config.yaml
n_layer: 11
d_model: 160
n_head: 2
n_kv_head: 2
head_dim: 64
d_mlp: 448
vocab_size: 3932
activation: "swiglu"
norm: "rmsnorm"
norm_place: "pre"
norm_eps: 1e-05
positions: "rope"
rope_base: 10000.0
rope_fraction: 1.0
qk_norm: false
attn_scale: 0.125
bias: "none"
tie_embeddings: false
parallel_block: false
extras: ["capped logits"]
init: "uniform"
init_std_qkv: 0.0445
init_std_o: 0.0
init_std_up: 0.0445
init_std_down: 0.0
optimizer: "soap_variant"
lr: 0.00821
beta1: 0.95
beta2: 0.95
weight_decay: 0.056
lr_head: 0.00729
grad_clip: 1.0
warmup_steps: 200
schedule: "wsd"
decay_fraction: 0.856
decay_shape: "linear"
final_lr_fraction: 0.0
batch_tokens: [32768, 65536, 131072]
seq_len: 512
doc_mask: true
train_tokens: 153800000
steps: 2368
dataset: "wikipedia_en"
Each number is 500 + 25 x the weight over its row's rms, rounded and kept within 0 to 999. Layers, rows and columns count from 0. Numbers have three digits each. The size before them is the row's rms in percent of the matrix's.

# layer 7 MLP gate, 448x160, rms 0.259, rows 283-346, columns 96-127
088:498493537481474517489534473478503501511483527487496522543519469483465502482537497495472511465491
100:488546494530443537522497470511455541476502497497500501548494460470526501484509495489504459513531
112:490492455498486522498526515487529533473505490462455509497492475473496530493497568474529484467547
108:477502486525505507522493534492543488511482506491492512506489485546525505500490489527528479506528
105:469577475496487482536540515491491519477501484496503472558486528506476484504497494491490494490493
093:505500527503443499531500498527506519504539510487501529492470550514516506488515474472510478495520
102:473503480508491503500512506473523479540499512529485504513512506492518477535503559486506506576496
120:510526535478535498484510522478502486527485535503522489500507455466516465526467540484512497502487
087:501480518508505464487450495497498499510533449472481507480491520533462537499498503445487468519502
119:518539513503536522518514467519551455504535481502491511496504507524512476503548486525525519510507
103:501528509510479496480514496482545484499448473517540493492502500501504442494478460551487479490518
110:504476514493523549535470503530535452467510489469439479519533456490510474466423522496494518510482
096:522529530506527531481543529514501466523514539545497529520498492480501500477497486484459514501545
109:517475518496494511495510500500458470493482472502510466525472562544540509510505481522486463441468
110:460522529520507498507476503451510513554492461484505520554495530505522489456474497515490480513489
088:527516470465452548524493524531517495521495530458511502467486509494527545499527483523465522493513
100:523524506486525512502485481522514506477552548477494501489445515531548522480502525459511489491465
083:457488469455519460514561489479512460478480507505513513492555516526518490513477458469526497507481
093:516473506480508517465474484527525505521432497503464519504485484548486513509490494531518521521447
130:493488530469491508539534497477459470513522493514517517524508520536513506508524493542523556509505
083:489469481487505491519526498493469485497480509500490521487522490531502525506484500500506484496494
091:499504481517442489514509540499520507518470445480503494516539532490470530503512488497522501483524
095:494504485457490493511474527547489492457536465490492526491482515482515510471446498510474465492435
090:548509508483468532529497501475519506500497495500483506516540490528471489510518463496497545477448
103:531460497500509499522501515502517518470515510467483522509537508487499468513492476536509489515512
094:484537512497475527489530515488514465512487507502509466493549536471471433523546496513506537507522
101:485495519522473496451505489487500489498500443512483504504509481526540498466536526550492464532523
114:476515498505521513490503504519529481495553477502492510521469508483479543508555492460522493436500
124:528531492473489454498528505545447520528499456510498501500529525482511502468477539451462489556504
091:482466489478489541493522517501506502485545540476487523533511493503487479460518527518510476497492
101:492533489525498518499499472523519473575507480513506528497489496507536506494509526505498523497477
097:483476474491474484504530477477509480470463475510484458491510528532500501488505492491483519529495
111:486519504492510506500538459487513497528486485492503514491514548520506494493533499504491514460460
100:520500525478490520486512502478539463501493484468547518450523524490489474549498456557511543515522
093:490505535520467479492502492509513507514481545515491545518476553504482500484531522495467480490527
117:560518489483522488457512500497494500490494520513499479503522544485527499463483495525469488553479
090:503525497563444504511483445504541481462459491502494513531522472465500485513535509516501487492512
106:507462504512510572480524495533474470527501492530484483499545531472529497503512550515479527498524
106:519503498516478483515505489499509502497468500505493496474535498542454562431485519524506503469433
113:511468536489517484527482508505496486480532459497514507497527481429537458465500523471531478502463
123:507532494466491493471472569512521485520502460457454531495479547473496459469514538513508479542482
097:478471474478498526498497529524498445531480463513533524468502489516517482488475473492498520519473
102:508500468487533508466512521527498491479527455487517515518482519497516538495500490506541486515520
085:513495457497490486484519490496494445491524511493472500538534499533497548498509522500493515420453
088:515473495498480485485483511514508479536476490416515515532544490509528511502472497511457493525455
105:503527495485527508478509545505493447471509489505498465513476488485470498480524511496503511486458
087:495538513459507535479514503499498471482527538504482511476473516546474488466479448497503491485502
100:484465463492486531501513534493505460484492492509489494530490564530514500516504515528484454512478
083:534508477483518523504526495498517496525470507516503493437497500456489526515476479475525489475479
093:487471489513510494496490516514502479536508535483469488432479518543496531505471542520468480519428
112:498472513483495525477528511475537525525494447508482498481509466504505540495533510505489467514516
108:507528485507452541519484572505485498516507463497543508497537491523540488509469474493501491496469
094:517508498476531420518530485519479520501511546498495500511508518504524477478492459547485515462470
095:513497527535443535514485519507524509526508535516522494468484576469500512467449472498520509470540
093:535500467529429518509545491517569486519541501494516502463517526522442519494530532532491516519496
079:517514541484493446544480509491503544513481482494485504509526448506470459478494488514482510512458
098:528485514504527530525504523459532493431484503460478515496506498476564507508507504520530483492497
104:498504509474479500517500526453528549518504452496543522484475478512471487515470483472519533498468
112:581524525495479484504513496529500545537480518483506467512500479514517530481503478467526455489513
114:449478563499487523493519542499490479510495494508578498485487474486464490471503539485475458532465
095:492514467531522557478496506487455528482480515496480469493531474505463502501516491534528497489532
076:499524515504480498472500506510539482502542516497509473493523511504527482460477488474498517543507
101:517526441482502531487511510491496498530465512515517482536486537516476499496520520494478471503501
092:497514502477442483515460490457488470495462504502518500533487534493549496497521517503502512527513
# layer 7 MLP up, 448x160, rms 0.263, rows 283-346, columns 96-127
093:502543516506507508462494478459503457501515525517516477494471489486508522534493501492549468510494
095:471495495489489492482574535497500484566514456511516507540480469490500541501483537470547504505488
108:503561531509476464489500531530473470553488521533498509494486526519473519496511533529519529550468
108:491547497504496508502513524535513499504497494484502496474499451522554479552511477458529500468509
103:516479490517498509459491469509515501517530499501450481505479496483459512467514498500507513506490
097:489498527510523484502462511479459513505527476518482474522455535488525515445513471553511512457533
101:489455501521465495538476470482502525494506488486484473505488470522469495531490460481500469507496
106:522501560511501539511475528478482475516530496513516504545508537489536433510506523497534519515523
089:524499572518513509465533514464464483456505506485505505472493507519457491501515462465482460513489
100:522503497523474516480513488521534469516521488489461489496537521481512523475545489491505481507526
093:476476486497467495473547511446512517504526499512495507476477523491478527532480493499518504534538
108:486487476553495541483508538524483466523510517478493501517490498523481495520506474485457525492444
095:516503531473446458493503537534516546500483526493459476513515495510471491488533458529477524501488
102:532504520500513503541495507475521510512504538556484500536508486461482488481486490495524496502501
107:464457529512510509490524500447467481537476521468479507477503556539498494491513495519521506479480
097:511501454498478511495474509515557502482514442483543514509519480541470493435482505463487490477515
095:459493482492488506532514433537504499483501590555450479473461494526503499499483492474507523515507
088:521523470509510517486446524519495542511509544461513526507487500502443526488519510506507495511485
095:492492457473525462491493545484478494481457458520548494470526481497481508502518539512516507520492
107:489448541525477489490519547500501485502510528491463483502516515493443486464534488530497459484501
093:484496481504458502487476499534536471505478466507511457521486479462502564486510502495510473507478
094:476494514536469495495481492520505538493491563523525492527474437501483492528484508535520533477475
094:523508484521479496515469502540500489479500525521476529475498526551499497540520498481530462488489
093:482504466454522514498459527483475476497489481478501511477512494458461463491474500502537581530460
105:483511527488535481497486506513508509523472531497544482485511512504510531524489521535524526470495
089:496489485473523438530496501506521464479542482483486503489537494499492495511490516424490514516524
095:523472478510498519516457471520511552510522505492475540470498502516485519511502463489505536506493
116:462534514494494480549534475510522527497534478515520500515536460483483514483492494484508485461510
111:477463492542469526516498489503488505474488474506481533434508468552514472572522477515536483500564
089:496464525498524480457534483511476512498450468464517494466546486501517483505488502482497556491495
097:519451518495493478528529488483466523461468565489493517461530483465443486492545492485491512518480
095:486486469562469485459517482527515489459456496547512495506455514491495543510491476525496496516504
096:509502538506532519482499510484515423519474477517483536481498484482499519471485492534545519535509
102:500486519459485512491498485463494542509472491533491481495526488484462518522517467548528495527482
087:509501500499537493487478488492499484511487507508534485494508512492520557521507508503520521499528
113:487493490485511529486503503484464515466509508491484467507516552522515527448513509509510504524481
099:471556463540541481521452468507506479500466496515508524498541452520524510499489468524501497475535
100:494489509502557525521490471508525492538474492515506502493475473527518474481478465454534505505494
101:437483458462500495475537499498495465506486479523531531505503491525486559520491497497453532500481
100:528500497496548506542503500492483487493481487526524541507520484511489503562505497483510481465483
121:491530504469514470470489521494480540499485496483483473557429506503502469487508532550524496535481
095:519472540555493505482525487506519535488497476572490506517482543521481524494537502471484483485534
104:482584505498493477538489459467542547494495458518528509491513476522548484485536537489497463524504
111:514482532485517481490477493499514537517463489497526508468447481483531513521504520537483475570474
093:512460509480529485505486497492479474479476497531517455493506482497478501542530564465536493507506
103:504515488489468538492540499489510494510510521494508480474475483510521433472483526495463510499560
107:511510540550507496483483513482467546495494522487527490498519467496464511533518497519466533532519
100:495495503526489480490489494513480490529516497471490523535519475481497494437485472514512479438487
085:481486518515526557485520500470524498539519496502498496461484505475487538499428497509505506475507
093:548469485473447505501474497472486490505536549488498464484513500525477499524524538505463513480532
100:526465525481548470555505484439534485516490513523491537470489526470528557517525490486533546500485
109:488470489510475471507529463464504511500482544456516487505525530472439532496530504478461496470537
097:509528515508501526482495511461496519529512522497517510507507534457491448497463521500501492475531
095:461512468467493460497514485539518505479515506506522549508501479529491508518524503485503476521506
104:481433504515416487496464474503506511543486521518489462512502490514491533480477509458502525503496
087:483535530538510482508500473505504534484491474521504438502496465527475534485485513540501528509499
097:493528514508516503502476488553490488482466527511509492473524521504493492501499489543509498480503
102:517473500490505464521481495498526504492509478504499525472479505471496479481567479480535510539483
106:467518517545497500509504470527506552507508494505514474528510545476529534519492490516508507494476
114:501493533493481529530492512506494485502457476535476523525484503507468498511512471481503506481562
097:514499472536517526501554468502488531498465454446557520508504509507511486520482517525523508472516
072:506502501522456487514511512500531492534498472512509546494515474493475485481492470505519480506525
100:453493505530558513542518520523495475502473483514525504474497486459489465501475499541501504526518
093:434499543486487467513487527510493539518501489498547529505498535506478503461507504480501453544482
# layer 7 MLP down (transposed), 448x160, rms 0.248, rows 283-346, columns 96-127
084:442476520508472482520491516462489486524486481485544485454501507512488515520493503497483516506466
097:506483502502520506501484481505449504499512493490471482534501490470467544480532509500457450519521
106:534528475532507503461484493510482499557538481507473527489511477467481496512500474481466488541486
103:469513528508532493514487465496523503527459520510498507490495452479484519500484467498480480494489
096:571462544517527501492480461491506479518519524524534482529453469471501549519518526511516503483508
097:483537499481481481545492485444488483530557492535483535515503493499473507499504476500506492476515
106:540501501476498519536471498482537502485499477554536552496527523502545467507508502493483514566510
111:518516518510481526492510462485522509478450495489546515479488471505481482502506546481513518495453
098:453520508477505500476497523499497457509551469486514468504493471470498491484508476525477522491497
106:482503503520476543475524513489546496517525478497487498518553493497499494471489495529443540541518
103:506494512491480514503491490522509487556510515508502468479531508470523510465505510556492497467498
109:465527487515528527513469488470504491457474532505509477510541455499486484477487463496495547518517
100:509502484465534531465487542522501497520501494482511532459494576505496487504519511493498501503524
106:480470494500516474513542486482505542519503513530480480540529532518510472506521516480487456543528
102:492471497489528519476510467494544545511515487515466485487495517535532517487534491487479538540492
100:535499534491559481518491512523500516509478509522481570509494491519517520525490481508504471482497
116:483551546515491515522519490520494464504540523482493531527486481471483497489504501486469500511498
067:480512484543507484515539514506542444496518511488504470517560464525471489487513486498466487479508
094:505476477512525519508494502498478512507491443499514448492537517511489493497500506523480462494507
115:538463483517520512484489508509507518499543522484489441493530526454468521507502555451503452517516
078:432517483509451499532496495478493504516495522468530492477527511482515509522512456500491522534531
096:487513473497502512475478511514455497499508529480463489499476476503491544496471506499476501561524
103:511513556493474499514454499506457533527478482513513505561454480501494502499502523446526532513454
098:492494499498491474507536456523516499501484513452515503500444426479500498508473480466549540478475
098:498531478483509482514492525479461482545494523489515443509453506520530498443528534488490515483524
084:506444479507504500472511518506516549511529496491479527532482486479502499465459483508502512501523
103:519505472469496530498492440471513514477479517522469519456494530500450507480503489470509507523488
110:479541477516517536481506512482470501484493482448500527524481477491497489501494521494523537488501
116:464481463497502489557456488491474544495488513514486504474527554506499475471487504482523486466472
094:560493491508491515498497472487521439555432501468515538522527480527525489524507518506460516504594
100:500526512476515472510511503499460486509515497491555504475520528507526466495491456502488495517501
098:489509493509489538473520495489511421499488480521537479522513518528513529490503511469501538496512
111:497477536482515538511553496467551515517511485479493524527530463467529465492510491535495515480499
102:420503440540488483525528499483516546489472494540549465473483517506497504471517491482501548512512
102:519482497519518501490467448442527531483523494524499490493539535481556464482499501545519481509550
114:503495529483495496517528523487514506508436532507504523491489469565465502509504468546475484490491
096:470495482489475462501520497485562471482493535478541461549513541495509485494484504507463520521519
100:484476466509471519546523541471508479549479507499517558497543494476509520546494522493490502497508
108:459481474535470469503510498488469521484517477506491465500502495480485523537481495473456516493506
108:521436465511464507497495480479515496440519456495497514464514525494529494509515512488541474446524
113:510460493492485513483490508532483516494498511472501514493492568500504512465494531490507469467527
100:516505489521493483510489524522512548521476497497527489494470516494495508439521480516538467530493
109:491548476491464535485504485523526467507521540503531504526442432473473497533470477499537555515481
063:463505499506490499507474490501539471525506502520506529501512451500490481501515502483522499492457
096:472530489526494531519508474504491500472545502470513497513483497453538537551475512505497534472505
111:494490526481489470485541490493507540491475479526528485494486560481509496484537509493525516449582
070:507468481572482475511506533489529514524470483456531476505530538512526499462530510544492491517503
110:465507548493490501520491516536462455522506493504489527455504482480495523515491509474510482528510
082:498480482473514466478473492509489516536490497465508490526471454493505499545443509503473469509477
094:463510501492495470497483446494498450496489526487467559500506467495484499471487505461503500506484
112:557536473500511526520501466472514459495452516455513538492515484496486501490513478532505556536526
114:542484527484501507490492512548516491453514490500532496512473444500513497460480482529499503475477
095:509499447511509530483510541444506551510506482535467499503525496514498463518500479478508522485517
082:494469463499495523471501511491479491509475508500506515488512484504489509507516498495507474546468
077:533500544509534492504509484472458536497511510539469507514482525503498511515482516519509525498445
075:485492460486511552468456501508474484484506501461492480498459488477435527521531503464487440515491
109:498490549457485527556515512455540474444489474460497513472479493519501490513478519534556508499491
103:512487528471486490503493545485495529499500522515466490480491526593490520464488509507494488505521
104:547486528517522523551459520524518517497466484480471484457480540474465522472481540525496510479527
116:472498523472490493448525499480487492499524507509557494497518480507511501524522522528490480532488
103:511511475547505503464507508493469466538458493524455464479515513502520443545501502523538527510486
097:481489496509493483479508523516549494521488488491511521515535518553502497544501505481493502499507
106:549486517483483460545460526525558510533495481505493493480527541517509497478537507518506520451487
097:479484486513497481485475507487530526528471493479518508461561547492470475518504517499508442476537